config.toml
d_model = 160
parallel_block = false
lr_head = 0.0134
schedule = "wsd"
train_tokens = 106900000
Each number is 500 + 50 x the weight over its row's rms, rounded and kept within 0 to 999. Layers, rows and columns count from 0. Numbers have three digits each. The size before them is the row's rms in percent of the matrix's.

# layer 3 attention output (transposed), 128x160, rms 0.121, rows 22-63, columns 0-79
120:479555544458487516451475479557466491451536572415524508537492540551454559476467476399477511487520521477451515450470519466467588542556439539463543433601401461526521575508560421531555466458567445533537421463437547483559508476434509547471554504
109:484516518596504642432532498492606529434557420548523489530458464529426560499477550499560457521543542519476474499464541477455569459503478442498508557553569547564454446473446531549494503584503399477521513474534475464521433511503482570476448504
108:503542504501483471541429463488427567420477426537443540532528527490487513576492482588584488493474580472537489574464443538615512506461510451411522464463460568392504496567558510534474416579447472497447454507497573563545554473405433491552474469
118:551530510510412561481540501427564576496476461432451553546518541563452494535469460511439510464479508410465577533475508623549657532537499447580456462500524476458443455565462616531527477492506456492501445435536410435517469547441500494526530539
102:477485518519527450482515494508521505498507460493471500493518553515530558467535576515482438433460575611576481471504529619516596397493455478549512451439459519491595541561549555555416520446500534486484452576475416459606475466524530540495349420
097:448600481521560479456520429568566457534468522448458521568455517539497464413554576463508536466508530430455455553575577590476514515496487498565558489519530542443596575514553490407489532476442469473588579508393418484514471501471483527481498422
112:528558577524504441556597433500504491539547462416520589564462530483487509515491495524540446515504366560542483571493599596545582524474463477500474555410479546474468465452559596572472550385467572414464449493479430485444477468498645512455517529
130:485574436483462509514626513535548571462428495398461435588550504457440538484490415558478486570541506553547502462537604496580433426510426553374561512540570537503524495539468488418544506495548506462469524491445520482501482456439517537506483521
105:536554444481570381536566553528565437514440448499562431575542510557434492452518497593425479449450495555562560470543540469472461461473564496394493536476484515460519512482497491490494482547467548473519561530553535541504494508503493523476547628
115:508524501470560409553509529426485542511517528438473456459430491517566451577521400475548569531443589465442489460408496478502459511428587515473513447540495468528557477424427487481481517571514461609473446456538527530374608519449521434499478471
119:530589516542469466562611474449462535546529630474512558404492520543590400494487596476565463393534478475453445465534626453458563559470445515441529487511466450530586494529468522443500486466480478504471393478489432462542515508588543529491463566
117:457567554505525533496586507398564497506421490480485426546440537525544378510458601505542460574512465549499513495482569506474514506436348471490473465538493442444507494474566551473575521486480504530515523426607449433538472447499557500461508516
101:555430574531465478507537389469574497543493529536441582514445609563479498475496557506559515500597524436457539496437476557543525551525480418554484479444558496506468423539481471479498550558538594430544609442529530441488407479488533516578450472
124:495491568516464594442453504502458485522486438481581518421480389545529464531491551494513364450433562510558480473470424601499523529471502549519433489512493480471520500453529566473513490357458452525511545569460533363485495534476521559490460536
109:557531522481511441551500534522551459564445550547412376452460534414453493522488411414486539550473491413465457449515532533551540564560449515480560461545517620495469497552419565483475483455438486516494523456506410528481532520478645459510425474
115:501502523482437493532475467543557479369546456593462587503462473482416513551494475447493519569565600503455474481504497444512411461507587529600497569424556529492465467470471489548498414477365483487374438458503525546524500497499471518445518480
120:448496530621482505530547468506493563509512550500498473409527432523546535501571485487491418484576524502396522544558428508528559467456505483490547498519401492525482476564622407458532498510475505571614351483462526453582610500515468499479510454
112:446442522501491515422494519466410485563434480551470491442496547538535502489437599471595507431495497563494542470498501481415459495486482474503543453467461457476454384571502466482564592548536482516509540576556476568517451548561495360572412448
083:478512474528428543559551602464483517475450548472528499517463400571472494470447488510440572482498498424514528533476525535457428460471506507478568494450487341442463467506418473476535581466460496475426518401557555548537533574445462561413552541
112:395634464580526484572461521385482520469531490471481522455494426493539390556431505529436489606494445416495473540445453538598523453549582450451476440528467505587522463506529482465516542551436470478568460473591490479449566480558564450471541534
098:504504573451570496464438533467474510419523551446609509421453497517470459596495441481538517471571538557491415510479512626575550521563500471496548585484550560560514508506445567525504396485595525460513517543514423471428520523397446600460503451
130:538544454528570532508474401550470519448560514420553465497478508498559522496490647543517476485590455496542459580475652501502512492473619475451471469582477448536526411502509535568509464640526484520565431503505391428496541436538520470467548489
108:567583498430491482532519467472482478507498493467542519549526442443501476444556481429415527419491461642544504520500498548485603497505576544457430504508505491456520499525584373544568485559535609473448544493524399572489535500550489600533571455
121:527454483523501474444485513550511385431440505469568517504452477515518537648499485501393475512567548496469543491414501497550516493504431413400536417433433516471509493610554585516489507467515528485552510436543402467498441462548550425541482491
118:521545472491483449459517552502434490455557455485578470521606474569472544531502594575524468499517472585509548537539403552441457479452563458585466494510456406545611445461414541444419505460534442459524544513572505496443457532517360547524470555
114:540536461465547559532474407489505543498468555474609404450519494494549470426421595583539483534496467557474503455516480537577580485485504502551432479451453483555493508441484439520407602532504476519536462511543567554522542505504455498465578523
080:518519498541442486460475515507515440557557482563473511581481471520520487411488558525548423503571404560455442503582436408512540458483439477516573538490523498410413513456584498471486491529483457450641525462492478409484421480523572442547501579
118:550444604557440505608547544477468473573502524466478486455467507561530541470511543404456500495516507474451467454549491525432532568503466527561482507506424542550530501445521452443467519500599514564563434491536502517437543520549497457423414427
078:544488549478535556489481484584570460502423501530498540549512406582500480487409473482532441469445452423500487498438545509498520500540491487563397547490499510522468501589559551429607581554501488604435619513444545529525520486479464412567588501
102:523364559444443416417499447472559460554573501505487512495436505509516429484472530531470583463504464548550509492542532506597515486528485536563533529439509502534486516515448421450530519407415437459473435552495526468568477528537540497408486481
102:524431486521501523493470514373382492577533557497487551534476471537460453570548463500484580489416537539561497438433472472548510492529553590504519524447472530562582556488511617451531498408482404450533512527477537537492465512458524447552405409
105:523547377461528473468475548517514462511529524446527549490535407455477502482498478502479572523538495512476487502465596607481481499485529538452506536483555602428495391541416470506502406544441384554482518484531476609502448457422530535407426537
076:517483532562452522451338464384484463488462479534577489545438433611509602528486491458560493494467529459483442536536524446404506507509524522544501456558526453489422510479596565488511369565532518498547528500400488520454516476544560491543574492
118:464664526503427404569610552502465446503496449544449567455483531530502479457540530552526481467459494518540483517567527455545440517465417542501504525441491517546447397522432507490480568543550536547448540445556511479491416503494508538425492473
103:542464454426444481517546486490566441481404444476534483513444387530566549526521357499442392560517528488483559481425517374600521460529469446496433503480515553543433536490477554558479521584555535529420510533509646520513503436511398632540537454
113:547501566597462566477449477481538458456445499527527641525499550542529499560482438570453495564480496518429457450503545526669438457517408518469450476520510470454504564523528519428478477448524459458417518555514505450526485450541544449458483523
120:506534558486461455458550475434423475507479420506398548551574541458402443478436459493468630499409522491549457542497463494521475489526427472523579477456541564423488521402540486499479457524467434511473522518482485546548524530394522572468482570
118:475430426539518398472418419471518487545484546469420449528570516425469558475486567576563516395433591472503431482482480455475506448564508604534601463542494526617559559479503538426552553522418566509510477534458537587550441533511473551481521420
115:522410455482482567444487537467559580501450525533539427542505405501479513448461449487467572471488488446530580495525511402543515429476486494487496498511460508468543557510501506442448409552520486495493375517529464504505480443536435467559578458
112:540503462521527490562453484526586459526514467507485492500427361441520553458577520513438550439398485456513559451519490465527439455445518449466561470489553463537451325487448598537525495536498515470542460452474571467478423526497489568389519417
122:472429544477467573635514576502502411441476445497544541496517544499537542475487512484447630513494524497482518517492548455554451498489480441493498417534546499448499503560514452560549381568492471445458523506433481543393412543471523560467498466
111:512653510459603568494477590454556360458551491506453471574541455502515497484484505501510493577512506470420460467504465506577659522516455531431544422513477513529476486488491496504510479397486412472493390490506481546458432504431571556561489440
# layer 3 attention value, 128x160, rms 0.125, rows 23-63, columns 0-79
096:467485489536488518503496526498490537599411496518487549483440555537457611478492445543481422476577532557489512458449463446584496457518435623457527491570461468537495482556561526423480377423527543460492529483484482645437562443420503473507490507
103:604465595552473490550467550462465483520416417474478515489466554453587584518569469483475543508589489497434587479586504466523480581452433447393552491525399461564546488503455368440454501538469483452538520468430572474557539482521519475490564534
102:473565512484529501467536528492481525487425462428426438475440428531463411477479461482500562453535422611513569494550506508517536407460456517503483579417515555458421533454492468493554494597505495531409464499558462490539521520471500561442520483
101:441486445466387466476518554522436529545514538495518458609519619527468430546514611530594472478428447500567543528442537472484617450549518467447493575500436404579486505429504487546443558427580467518527459580430512450421496470465474369489490542
094:515560435458490529479405452453415511511445406496509579513489534519493544478554502484499537441501606564614569494444478464556508468458461494505552502512507555539480539433456627423452549453548549496469463531465626394495538440469545479429455487
106:547472449493533594488543470530392566525467526461503456487457483485525531535499535430445400446475501471478481541618402414536545505512506436414433523449506512572543448463558453476461524402508522468576452570488552456448522586549488452435435485
134:500525480486516568433529474484628507452470542477515440451487561509529445623494537456560468477480482497419551501573572419559509489531498522459411491508548554498495598495530442470508555553514459536536564475485409524514520481493442431503555501
102:504480545442456410532500466507459500563455500504498467517494424411491556539563463589513489510547592493515502499601483534441514508536515508425525522488514507509518535526478460569433527557516419547563506543516485505574466509482550475479513517
118:441444516484474552510507518499513489499541500585527430583485450476497440459496499467425555478489454523468526445536570474456497447469629545457463514542506597389497606522498440514473501515514513442465539521423541563490492504490496423533435535
110:572548541485500481489533411416513538425553520466607388437486594507612417508451575451618554480505502505467514563479505526404432497387543530534455507473555380482457364542495508520452451397518581532475508506589510426508427477461539438530510488
113:487474571576512510538443436509501399441419497495490507494552415502477499548500422473581423594439567523449486491563453446549394498506487590542602453443563473528503468470524476484538470551543536475526460565496543516447503518511459452498523568
102:509471490564554459523466552525532481440502535451509465537554508457509437524505574498466517409458485597547524468491450428506501455546471568398536523448530632546509538520586554490530581513413477437488507545487539489536453414496534484439526518
109:524480378549526488511398490488497497544512545530521495581526456504488496511399566490461540490506554614485592443557523511453510366559531550482418570478558498552460471507484466513470563449502508526469552609401542390476460507439549428591431444
104:553520484470559504536503435545486520506491522472562504479501540485618508456547517492547511452477407436488521489578536495516485509518534486409519461397509472424429443564383450454530447435447481497486551514381591454465535479572498491488523546
115:515449420591470507542504454413481468542438477587534489404549478570394413552461503439563543519422473527501447552574566510425477454445565542508523528416550359505495497469520579462524566470454563533531561529442524509532499539479566437632515497
119:507437443462484488515468559516532446596460558424511467497525521465459486477489483571506552445548472530446511521479593510497564490460521458419419522448459459499512590456429523437493585519535525468620568472478521601473544504513428492468535449
106:562485604475405472435530422472511530490437494506516577461523567523496418576459577569535513467443492450502444611511610490549476517473497547520454433436485468507506456489544457521579466514502450572427518476542546560491474420519447394473568491
127:420388503623521387466588497546504516583484585435489513510444502429540524540524477540417514415553570487507548507554484485478508467510559535438511484492511500457610511569544460548466427494446460416517440535532481519489464519532527456488514450
105:447549627456495548492480444511547478581539486511495456473517533574564437555504478533538558431470466521500461449543496388507550469369531474499517534452493528471449449512509511513449476504515609515406498579493433488518397503567420529498415502
099:561497433462528495467486481533537496481447527515424428547498490465553514485503460516458472527526453469488466552465435516569549471520441410680585489436476496502506501469513610512448414535382481490513525501500615489437449535476541557432473518
119:521527516567496466555503555412539470538450522487419491531422579582508473470569454421507452551436529494480441481552473544567457460492446425530486570399503531530543554425499587508535413545499450520443509427529519453559385503518497476508476487
101:578462432514525468541425518467471567519464543494468503494463521485528508575535519525513480459616508374465465599515607425471601530499506450604418516463472487584522572463494514479432509495452457474540543462499433536420517547502425408456423497
113:497473589508431512505601510529540511451495367526533500515507500597447552482456492553498398538464467454513508458462559470489408417507576534566547612557468489552480422472461492475569481452605528503459468390454512538361469485485490512522540533
097:488499498395566494463508470537460457494517486558438456496445493423446439448500504403470460540546572501563537476466571462559348504442567532569641505532557540478398500469518488462501489513488592487460440578475571522466482417442491575555440545
105:473499585536459419522435520446470556580439475539485437483490544481473452541502506508561486501481521502531514565479471559497566595605498501392564495563517474439431418550546528478488543472442531547592473461501399466504460515519547509562509528
078:500635457393490520525373459539434506481446465519503563451577533543586509482523550507499521529573488503518475547477434470472426506505407560608462509499503500509426464449445536458540498390488487597464557451488491511448485504555506518475484527
116:411538476520544462501501480568628446443540497524422512568481381548479456472528504473507495520404408511426473437482517534457406542503538536499427499518569503499524555427492460541509490458479544485426455576530471590495539623506441482497500519
084:541547470429480558530439460533459525442489393448474457423557590544405457405493566422544493592434385509465536496506550496441479507498530492514456566551558393426385537456516530480489566488539489559437473535582502476487553477528521541506546573
098:521558548529617431532494565482482548561554468472424482528550500523576542505442464516475484557527465490538520563474549485518503494431398482504604463503502557462504395432561473565497604443414572497424474482488484477516478426482479452491500416
098:449464388501581598545469422426511460439508574591533502519580497543452564504430435480538483443489549569506478526459481533461427526564521513507440579487485507482499456484566514581545455453465524495417575471563562425486405530492494588513501532
108:478478540463626484495438586501513512470444541459495499578512486479595519436470544472519353385501560499433478512552486532491517473459516554434518535477518592441473422513435573487481581449468542424507505501507570613502379523581520511474524479
096:558580559442465593578440447521497496499481405565539469540522537536409511457529506455523522553495459483446512481470574483504571513438495489541535518495454442542355528458463464480486537461500458594493535502527540510548522511459443490562471551
118:443579492513568504551486551593464444520449495464543507492503467598579498477410479465490478518515559518506453455466514549460383546465540530413452458540466522525603487527483498526457495450400545519463529463523610470438455490511556492483390405
089:420563424573511544566534580574511454427500492518491540573502434560456544512548469539517498514381510513482453538428376504539472525543490513486456504585487480545488529583544503460442576637568451529516510502474436353504484505477471490452493565
103:475473561514453517513507505549439571444490522409467472435500500464524481548466521502513542580457495509531514518434517564466399550422520484489486587433612514509509484537486603439592411387541524475453526435418437528543475504550497501511580535
106:567516428552539497513571506524448604544492459524526585437595434412516491520462515429452416517530413495509460436451499554596461455385496498559506539505514558466580455543504524401524511552530477507491527468467474519447476512488429543512466464
115:460468493436497557553574498433482513555501530491434448538453587566505489419522479548506486507510524545527519491520545442538459428525485525473495599479536564531579516514540516511465558364386467507514521499438500478519486521547632538534498438
100:422533407561559489512559612578456507450565564558457443524537515490481487450474498574536465488513546443532451506503571452468485425452459413501576561439525510514534511503531495498458482601406454435416553503540473518521498493552519451459462442
108:462566550546522497446440465470556413525469521543528464578460476394529369451518462477591475536519600531487511419452576484592429480601458510450557484465576471508491523476508518450576506523465541461569538571533403570424483512560533494572464452
112:489577600471503446570447444431538518510568559413513542530347465549579499475468434427419496482487487510427528483602513501523484474538471535420489405489491477486577444589502500651467437454548486541439511413541478420508476488510476639497454516
117:408472548476465487499525440479549480542561498522458456479512513535510545452570511393457531477486480479459552495548488515512432528484511429375404478525501575434443494557400528505443534504596529547459477479516476561419586558485560518499486510
# layer 3 attention query, 128x160, rms 0.125, rows 64-108, columns 0-79
028:525461572473469477510513492384479453581481466576531514605470533476533478498462567480510407495437445530448433443438513519495469516493513510522432477490618396467483512542512513570540563487520556543522488470466513506600409525556563505570516544
025:520537562459464494472437513510574488517452570572537537512474426519539593486482509519554426500535319540530568423450448459501456490466536497541478497466567453339513402553501578568528513524484413499448494406535505506360507553470520509576575478
029:472529567498558622541477429476491488566533516550628460499504510574513551492469499480524505485442550429379537454468491413503462505484446538566526502472567536506475540484484469509560503437538524510462515507423553566610445465466490447394455453
033:577505521498532483482516565498493451438575461568447493468466590493448439513451487509453513486540508482552454552494452502541538504545549475470471492392492508454554490426551480494481522504561468487519556561545449468496544566579449497551545483
034:499541516530567532480449529600502546458482423463529508499423458508457528424515512462504519525497426473515399483478595560478521456493466557485538600571439526449511517454407511467557523545478466432551483499440540483490495383424544590497540487
031:503403517511538540439539489452420560512564469502440415444442580457562501515452572482497501477516557456525484492579577596514445521499479486588526513498490525488493460512507541478530514470563483386547547452514411477436482560475483432505550432
042:512500407503477415505496504454514537489528484474443506531522480446537422566475458474462463486496508487520486501606464494530496581504462535487477464514494606533471546515509479541474444577446584473479509502478472563479453527533566487572488488
034:536509462457462455465475459434464509481602490535507497491459498423432489434545525451538530486445544555487462575532589434590524481421531492525576560505519465386480473480539556511472476494504483567471531573399512583551597491547465438500508633
037:480474450553539548440510461509399458512524438562502411573584481557438546501545580350525523505429507462450419513444532483541499471482518482552505474514532427472443470544505535491439543475497480515522462534474553548610492421539590478549458557
035:429476463560485425532402405460467464565472564552561506548443561559521481412527495435501487516454576473539460498478577495584483448512434473497484416600440457454473568458585548531497518523527501436438544514582532527537489406522521550537527560
041:476483506479577591554508520587490500561475368524531496452506441494461552564465539512531517486520551527550448482462609633449529465541468435535514533545465465546468540481441613472503583545550470574588467527470527455495565422419569426479564482
043:535324542551402482499500455520532507501493531432439545517610625524547456471417521538443471477496545494496533564586458583514466542492480540467521471514526536450564542433546508518448458510511545468469509510523470542527509508590549454486502389
043:515403568521502488463441464485543544469519581502496540525516612493575488571490585554468438472553548466439479578534413570518569472528435514475477540495512551480568526510528491493502552535503551443530426519529463484537484406508470449563525411
040:490487456503555427474554502425542587598456498454552538534525518495574496532548543471451524486524411469488516473518362423495477518496453461536631511450514585569480480549499459530477480502525531431456447464531439518501455553490403559493461501
051:557366536559497553412526396504495554521494515446483567480489521486610426562444514627405538450510533474454576496508468587498484477523553491456518555531517523550584589408565506509524509565506467425555425495540489483496475484491510438551576352
042:510605447514463415588424566442482475547474591492491439491465566520501492451495408468462506426550451513541449469486448440510484541496431449424587407474574490411458485496541454534505406409479477496435569500513518482414542519500414535521503550
044:514577469408489487552618557530444495529585473568514425533553367472427522430601469487520456391548413538545475521506543410489501507493509515531481462468491488515455533487443392516498485549557467546470583469572623547462490523499504433424484570
058:461388556552467555483582456530538498514524513480484545496502484466576461487520532562472454469484546561511539526510579602524486426483506491491466498475472501487572536500538505482519601608480456485559451514496468511575488443584547432482527385
044:527435525515526507447592383464558539570502542602474561624521446468543463450514490603470488422493416513525469481520437431437588432464524573420458520488542525503509388523514536481491456546468544514549502543489540537520439489576472462478496477
053:471403471538406532475464496569424474528517553408515530453463550500567520490456459472430418395511534511493499515490463577577494488509398502483526475523540416413531501514551459573532506545413459494532488535468459514525472493609583454540507417
062:558540468499490506521463566479466523528465535508550464522484560481450480546550461458496508518472465423542456403483455455453525514495514451504418449486581539536445461564496574516500519433566507478459561462475518507494549483396431512458469642
054:480545448401500435501509490478467489488490470449511520540552405569494470458390527504513470547510540561519542483490551368491493496513447576484470450472529437422545543479443482532466495524503461616505439501531585577440546574604568415445536585
064:528595490498554531417442480503538504589516393506461507619461540518483473575553454505533467536428428503475573402418423477451474582594579487556485513556559536533433526543509569528523518475538543460539545495427501536478514573408531584452537524
059:534520478505477461498407547378507555483432536515469452476490451553495503532329443481508555564467464414497576490532431502545566555425464515509545515575571515452446571537552447507545410471503568458550482514435406495559432416472565669529465533
070:511502442524504487428480421460464460534465466486532490426352448540537568551474461447544478533442422589496461564516469534488488527456545496487528544503373417456566545544515545468551508483391549509624387495506445458525491464488538514515526562
051:532459486458477511440503489604440445397524589487490538500560463566528479394467515435570498461565465537565537501427513532465477464612527556478530531550554473503472503378489445634444530525558485556556479517469552446511515605458562482434465496
063:548553470484525586565481422473558473442572578529546518566472466509510508501581432455506526526535487597370488483432516485520574534508628526579524508484552524551488485511541511521512461428565479537446570470425587536477417499433433569402468479
058:518397534490458491460519419406549443505513502614499475523564432515512520502500457507518408473475505469427400501543470479452394499477478499452515532516516455544492547440502444533526410648465454541532474480491486452519479366544539560564408528
066:457505603445442440456494513539481488375514489473534437463452496571441498488508529452551536453504472462502500492516520529537449432483472526521556576505473493404489547466409464386481527480457465489569435383495508506530451470470483534431560553
072:529461547522499593484459469537533427493547565493494460491603580399436472487501532492521553443540517418563593536498557545487444565565535507482410419535584520559427559532540437581584495501449504520436486483457402502519452467485536482512467500
074:421465529433580465517447553493464534579483562519550523480455531485519499450459449461449547442524579436471516514543533509401460519436471516381483610551527500492393511569479494496531515543439490533436480517600432569472531448557547518538577424
074:514535473411442407517472394499486504437570407614589460449511467461450477561469439424496485525560462607448527576578463541472528602533492476556499501497439459484517600513537564439536398489548536452440499435585433508481493476518525585475461482
139:509507460559467395502448516461435395581518538527579496539454495525428445469498576487585513489532438533496495543466452480548443508426496434440527447504562440604517429483617542556472554405502445539465504475431475480556516546462405534531575557
130:492335474451480562474490504515554441497506498417531540469520436498433551480570561520480511515545457570580506530528521522562474461468546559482562456463462472494461527470529492496496513484648601623492512485493565545598549465544503572426452478
143:558550505625587528478553592468414504517473568540521510475525479548487501591525488441480577511388493459549515617541580481580460463513474500461435465447503500548440503481488609491502546425587421457538485420448484467499449513513529528464482541
139:533470501436582367444452486539454515453507438479467526456472509467566326488538460501490477448502487587426546505469472496505529508563570435498463485500512557496484506538530492577576433444633458500498468573447480550456520526587508421509594442
138:468528549554455527489550502610569463511460525567428465490549561482502504564567506365457367421430481510544520547534488607481550406475463476487464507456511457522454472471490527550485600461391569563605512507506511486503455484593473506448643470
132:538581409477486437488567475560553459447536417523525556506517543436513471443500514562464445525476456546496466510472508544542427451417522429540469580575436487445489479572490485517461555558587534479589567537575571397480452524511536522490432507
143:551431502495479551464551508524446420430561436539610529490492625558529422486529458481441558459584379431440571581466408473626490508539478553468493567500541499468489548527539527432437521584569462554466535513492565529501526527495498479591476451
144:484579585543476462459592498471448460594426462503577566478471464478518481452504526466430422460455511560551522572465437345529623571540545524468427541502506543466469476455556474434561521507471444493584537545491475540497471516449522516492508558
148:506469475444541506443440545582567397518451484484464567453552500544504395435530500580474496492542514366400520474404477531579504524447469465516445471530479454490465442504473545465507450494518475563556485526562504488447422511439536563458436552
140:473531471456490496560479515504478504496513571486544496550480538484529468408605455425486530563526455499476469476524490542494464414535530431501504583597513470451562502545570531532443536554483431452540505438520444382532546426526541428552551559
141:541550541443475452454486396523551480464481529588492539534606501395520488558465503456441536475512482573644557432485530446482502578462452518503496531524470529522591490478518545480467560486524444597548470471494480453491478479431490452456412468
149:449488565448471603467450530599529489424552489456529530599613450534510509451481466527556466458478444555518519561479476409465498452506454482455497611399488472491508439473527412495522486524495532498420443612468527444454530528550463469531522571
139:532517554460561445490552493478466544464563565535493473564418503467505477528554568451541505484448524480506458560437465575518484418451449483445507381615523394536545504536510447477477500563578596468443505491537517541494507510502553448592399488
# layer 3 attention key, 128x160, rms 0.126, rows 64-108, columns 0-79
028:589556452438544537525459457488463502486479543532445526475464464467542453500541489476488503520460516486529468441565562389538570496495518462559542578457407537562510438517536588539496499465434483434534518494572535409456526518565487453433542466
025:444499536463455500425441436573543433516467519437505434524555486487480405504486523458508538593455591490501479492447552493545470421426520499518552488540494546454495641573489501427533494525557467509489590567535473531445510432509401481520490525
030:497478410485480413455507528515436481466468565540443494556445505520524403603477538502536457527526538567563462503418495528443490561359543562531644460550532459454574517428503506422525514556517546470481579551536480518485451489433461494535509444
030:522552509513461463383467462519557531518550557435597478499457473439497492492446457454539545486458521646441528400375555570502516529517528552403472525491424550533548452507455502482501420535554504398468441450458510460495519566500501479454543473
034:575484476520473495574420467483462457483512516421436490525591509577510507482437562486570620523487571529516515544462598579521567573473535485516362444514455429413528524512515565472403506488542491451499541529504527528428501528585498486525509547
029:503439499434519562524478447491556641484535624433521514482551515506519402523416530483587508472523564524573500536513489483467566522567578411508518537484602364459498553517491511534480439469420529520553516576589464403554490555532585538520430576
033:591492448510488498519517488517526543498526499503548492458459403434468517450509488477588471436432556595622495456455608458558561533515590454538525499424440449470427425509475494558515449550461525453515512424465588412491544500467494529494512577
034:557565485537510477560543631471569518440483405455449480507463508527492514550535474477398493551544421436530605460549452558409523610471488459441571445443489562598539412549515501405513552504495484413561471516528495507463475454437570542489528499
035:564496497538449453481507496568427573467512533489504475531472537489486365608564461458495587560446439535516550494399513493482569480506425572527507515569502499487505489522487541443480527519465412532443469545488425692537423497438499493534430427
035:516491567511468481334475463545560476483538523561426496469619521470449466575424497615505525477473561500497451544503495555454578540498495497436488485477613521488511512401518438453477409461523586567548467570524428547497497531491457490521481509
035:590502541558480535493455450535612493539551524496566437400442559443479496498555524505493532513492519558484463505535597356517561458522462597458479494484470488516608422494501449430550482456375453561485492429495507528472483513509493464485404528
035:481483504538444472551511555595567509509444508542677461472408497443489571486583481425506504464413544496585476445450518461559498491537527489465533525475471537445453456474464450542525484517491471490468517385425465425493524507524509482518401560
038:550503520446442558486496613459599513488509458458537519461493485492494560508523470512503454422409413474550523513483484497500444531604482531539477524454567504454415510456556406501506484448552513453539463431426489488469502455514491645427497528
033:496583484489518449416487553440498464496435512500434516470457512495484407439505431580534482592410431418468456475508566615598486573424521553580528504532559531468458519583557496506591485413514479397397539519456453428482489444440589512513512565
045:417478411490466481439506574523579540551439486543463528540468442527577543469484458423501480454431511459506475447490529549594512477407453463515642492491486485443434578511523522478527459569535545442481500374489395496494572396479534585550501470
041:544582471491520406375538551431451503493551501485407563451503463425564431562430516453545454560476483466570449561556507580549485553432569510591466498481532525572528609515560503480517475579649552505520491487497430424457544511497487649594534537
043:584382582557506602496504465574440473438488489503531452484507551505464553487525535531526517539551556498480530485475531429425505529533505501430419525496541525578573442481507566563437547523434480513521517568561579463569453601536502391479448487
039:473500574524492567543480543542634511521494459523572507504507460436482567443509460569489537407485537549508515502520477436520484530564409561455500515494503524481438506457485452571478486571468412568518393459499472472583440454544606475437475464
047:497547469532496505441550507360517474502443499572575493501435478501519529471510525483503607561457494386459445558517500536501509619447504401448507373507541525632529534418435549492496536508497585455499499511494478505545560561532554506598530528
050:500431599469539569583495498482554522504486574519507502490549509519452463546518476557438464468545432477573540441531472511434408449516506541465538453492528489499465426464493492539488404418532539536528546523532453488521450482460517604434476562
051:487511607535540487436525461438495502430511505468405505508430531560443549581560507462532469514476538431472506553514518528481458544514579571435511436500537458619530523482518472435531495437494556493541515529458460527498582581446495571581540470
048:523411506523500604497459476620543472477604445523560580439536492506479526517582573511465563516508551598467586522542514462438467438525466512519481521483462493463495453436497496571481540531423426478563477551473516537552475503559547417443448427
058:512590515513519440523515588469486449497476498560571474461464531547549448474356495436522594525457477448426433508521527464501513517380413514511546483533496499470425558523517491470556537617518481457384511473444446411535502467557470575518434484
053:494554422457460522517589548497476473489511539452426392538507520467533501430591442604507379533532423479544486427517513586505487462482449418515555499485478561409569503504462459531547496491440590500402469521490540542551505471505419402507496554
058:645441529472503592477507457448486486425627490489592476512480436539522544474587459432481605426466559516529451586610533478489532441438460594457504466468489453561532422465523477481524451560536535575508402518482516570527460438538560508477459514
058:454456559508518578569458434443438528445570388473509512510525551430535617519471478523483456480455465572524472503454570615476483433540666514494526485512337519598510438444483603532498464518502435458497471536515442511457514466585515499494529444
071:467606531579589514467455506534473485493489438439579486400462598470494409460447568550534605426444574396475513579480540634454525575479514413487456436583475500516493467478508523524558526401479406498539523511481420574521466492442552515528462505
062:521422444378516479511532493489480474485522584477578512562456476449450505456496491500482517427537382442595491544557551492556556504512507510474454473478477480562479543517505551535424438462504517513638423412480468433517549541401522504447499522
074:480539526588534561476400430478508475566488418526480543491475485464496429458433511542495565561578580533483523564486510438473419538500520492494450504524498499526505491442421558537487605465505458465464568547464460578430426489488541534499474347
068:419449495536567546484476378516485410409585393541525538523562613531519504511424506499478507432477472509492536480522552499460589456536541538520407554470570442570421464529443488446527521490590395465547476575590485453466527491396569470460523506
066:496496470536548429522497513480468515378562480549481577454560608474523421495518633503518419511474498677524513459455507538564453553523486483461437499477519509562487492491441459520506441506519426461521500451593539412484498593500496610575490528
063:432485541505519514444476528456517550527453501504408510502557497412493530466568569480585558494497551516469522460481544333519562524478476545462460464488433538501580439483512540483472575521486566512553486473493582508527523428584511569536552463
145:483550460579469368500468506477416392563528562551579468538443541514472439477477572476586513479513424515454469537486478466546445505431495455443499477484557440568525449508596549502489562407447421506484490458447469499533512588483375481509617579
148:514351483485472590492472484460553417517494476470543546487512424514405558484580575512478490506549512594582530522506498529549481486477534511468573421482478467537448513457560518560473507479620589657467524478486543522593545451553506547436460453
151:569559495619574555463551589445414511522460540549534530475522478554487526592506498459477588521374512461561509621542594464584440448484474506487439457448488479555443493474488611473508556452561444450547488416453481467499463490498521534466483547
148:530478490442582359439455501537438486473500460483473515458469500478561333500530466484489488450486465576419516516469494508523505483546560448498447494492511553493478523557547487550584440431640457483527456568418476554450509546584485437505600459
145:480505540556456522481540494593566456520441529574417478486540554483511510583557516368465367425437490515550511530533491606478568416459449477486464496465525468534463472453494528557487592451380554563606500496512500471496444488601484486464634454
153:503585437476479413476593485584533468452536429485488536498542546429519470466496506558485475514455419496490443534493521547552421449447518470541433582544427486411521516598451449473468565547547522446631561540557579413481470542495510516469458542
146:536423496502485552472549516529440422413558454526603528505498631568515417493527447483450575474592386427420562593461415474615482499530462535453484550489521491462496558533528518439437515579559473544455517514523575536518526549479517475585462450
146:508558567552479461477591511459442455578430474503615571484469479479521492470508521472415441463446495577552519579469454356536633585542539523472433554485502545452468481452560457434564517503481442494596528533486479532493458526452498527499490563
153:515482474466544541462445536557559390524446478507443560452557483549508403434520491566473491521550540365409538456398483521571518538459463459514454456538478453497460432499463545473510438493508474590542488538572494510449426489420545546482434528
147:483526459468507523548443526479487509510489529509538516550486521496541457409606477417493500551527508495484491454506477555500493428521548406481520560614518478469541464542569544568453521561483434470507504453515444381536543417541543440556533550
156:539533541442474458463485410508555480443482534556488529554591504406514513531466509449431517492519498556642561416483507461465500591452462513492509526532477542532581483452503533511457543472539456615525486461481493463490468469424496450483415443
149:460487560433458577463461527585524501429545480469542547606616461517516500456488480531546457460485427556526521557487473402472503461506474504462505612393482476503518453472539398501521494521510548489405443586482528430444521549565449479531506562
141:534521574462568462502533491480495537473547536538493468552452495474488487518533553431559517487444539507518468558443471591529483422473430483449502390612544400535528519533535438499477507579606585489429523482536503526502499486494569459628391475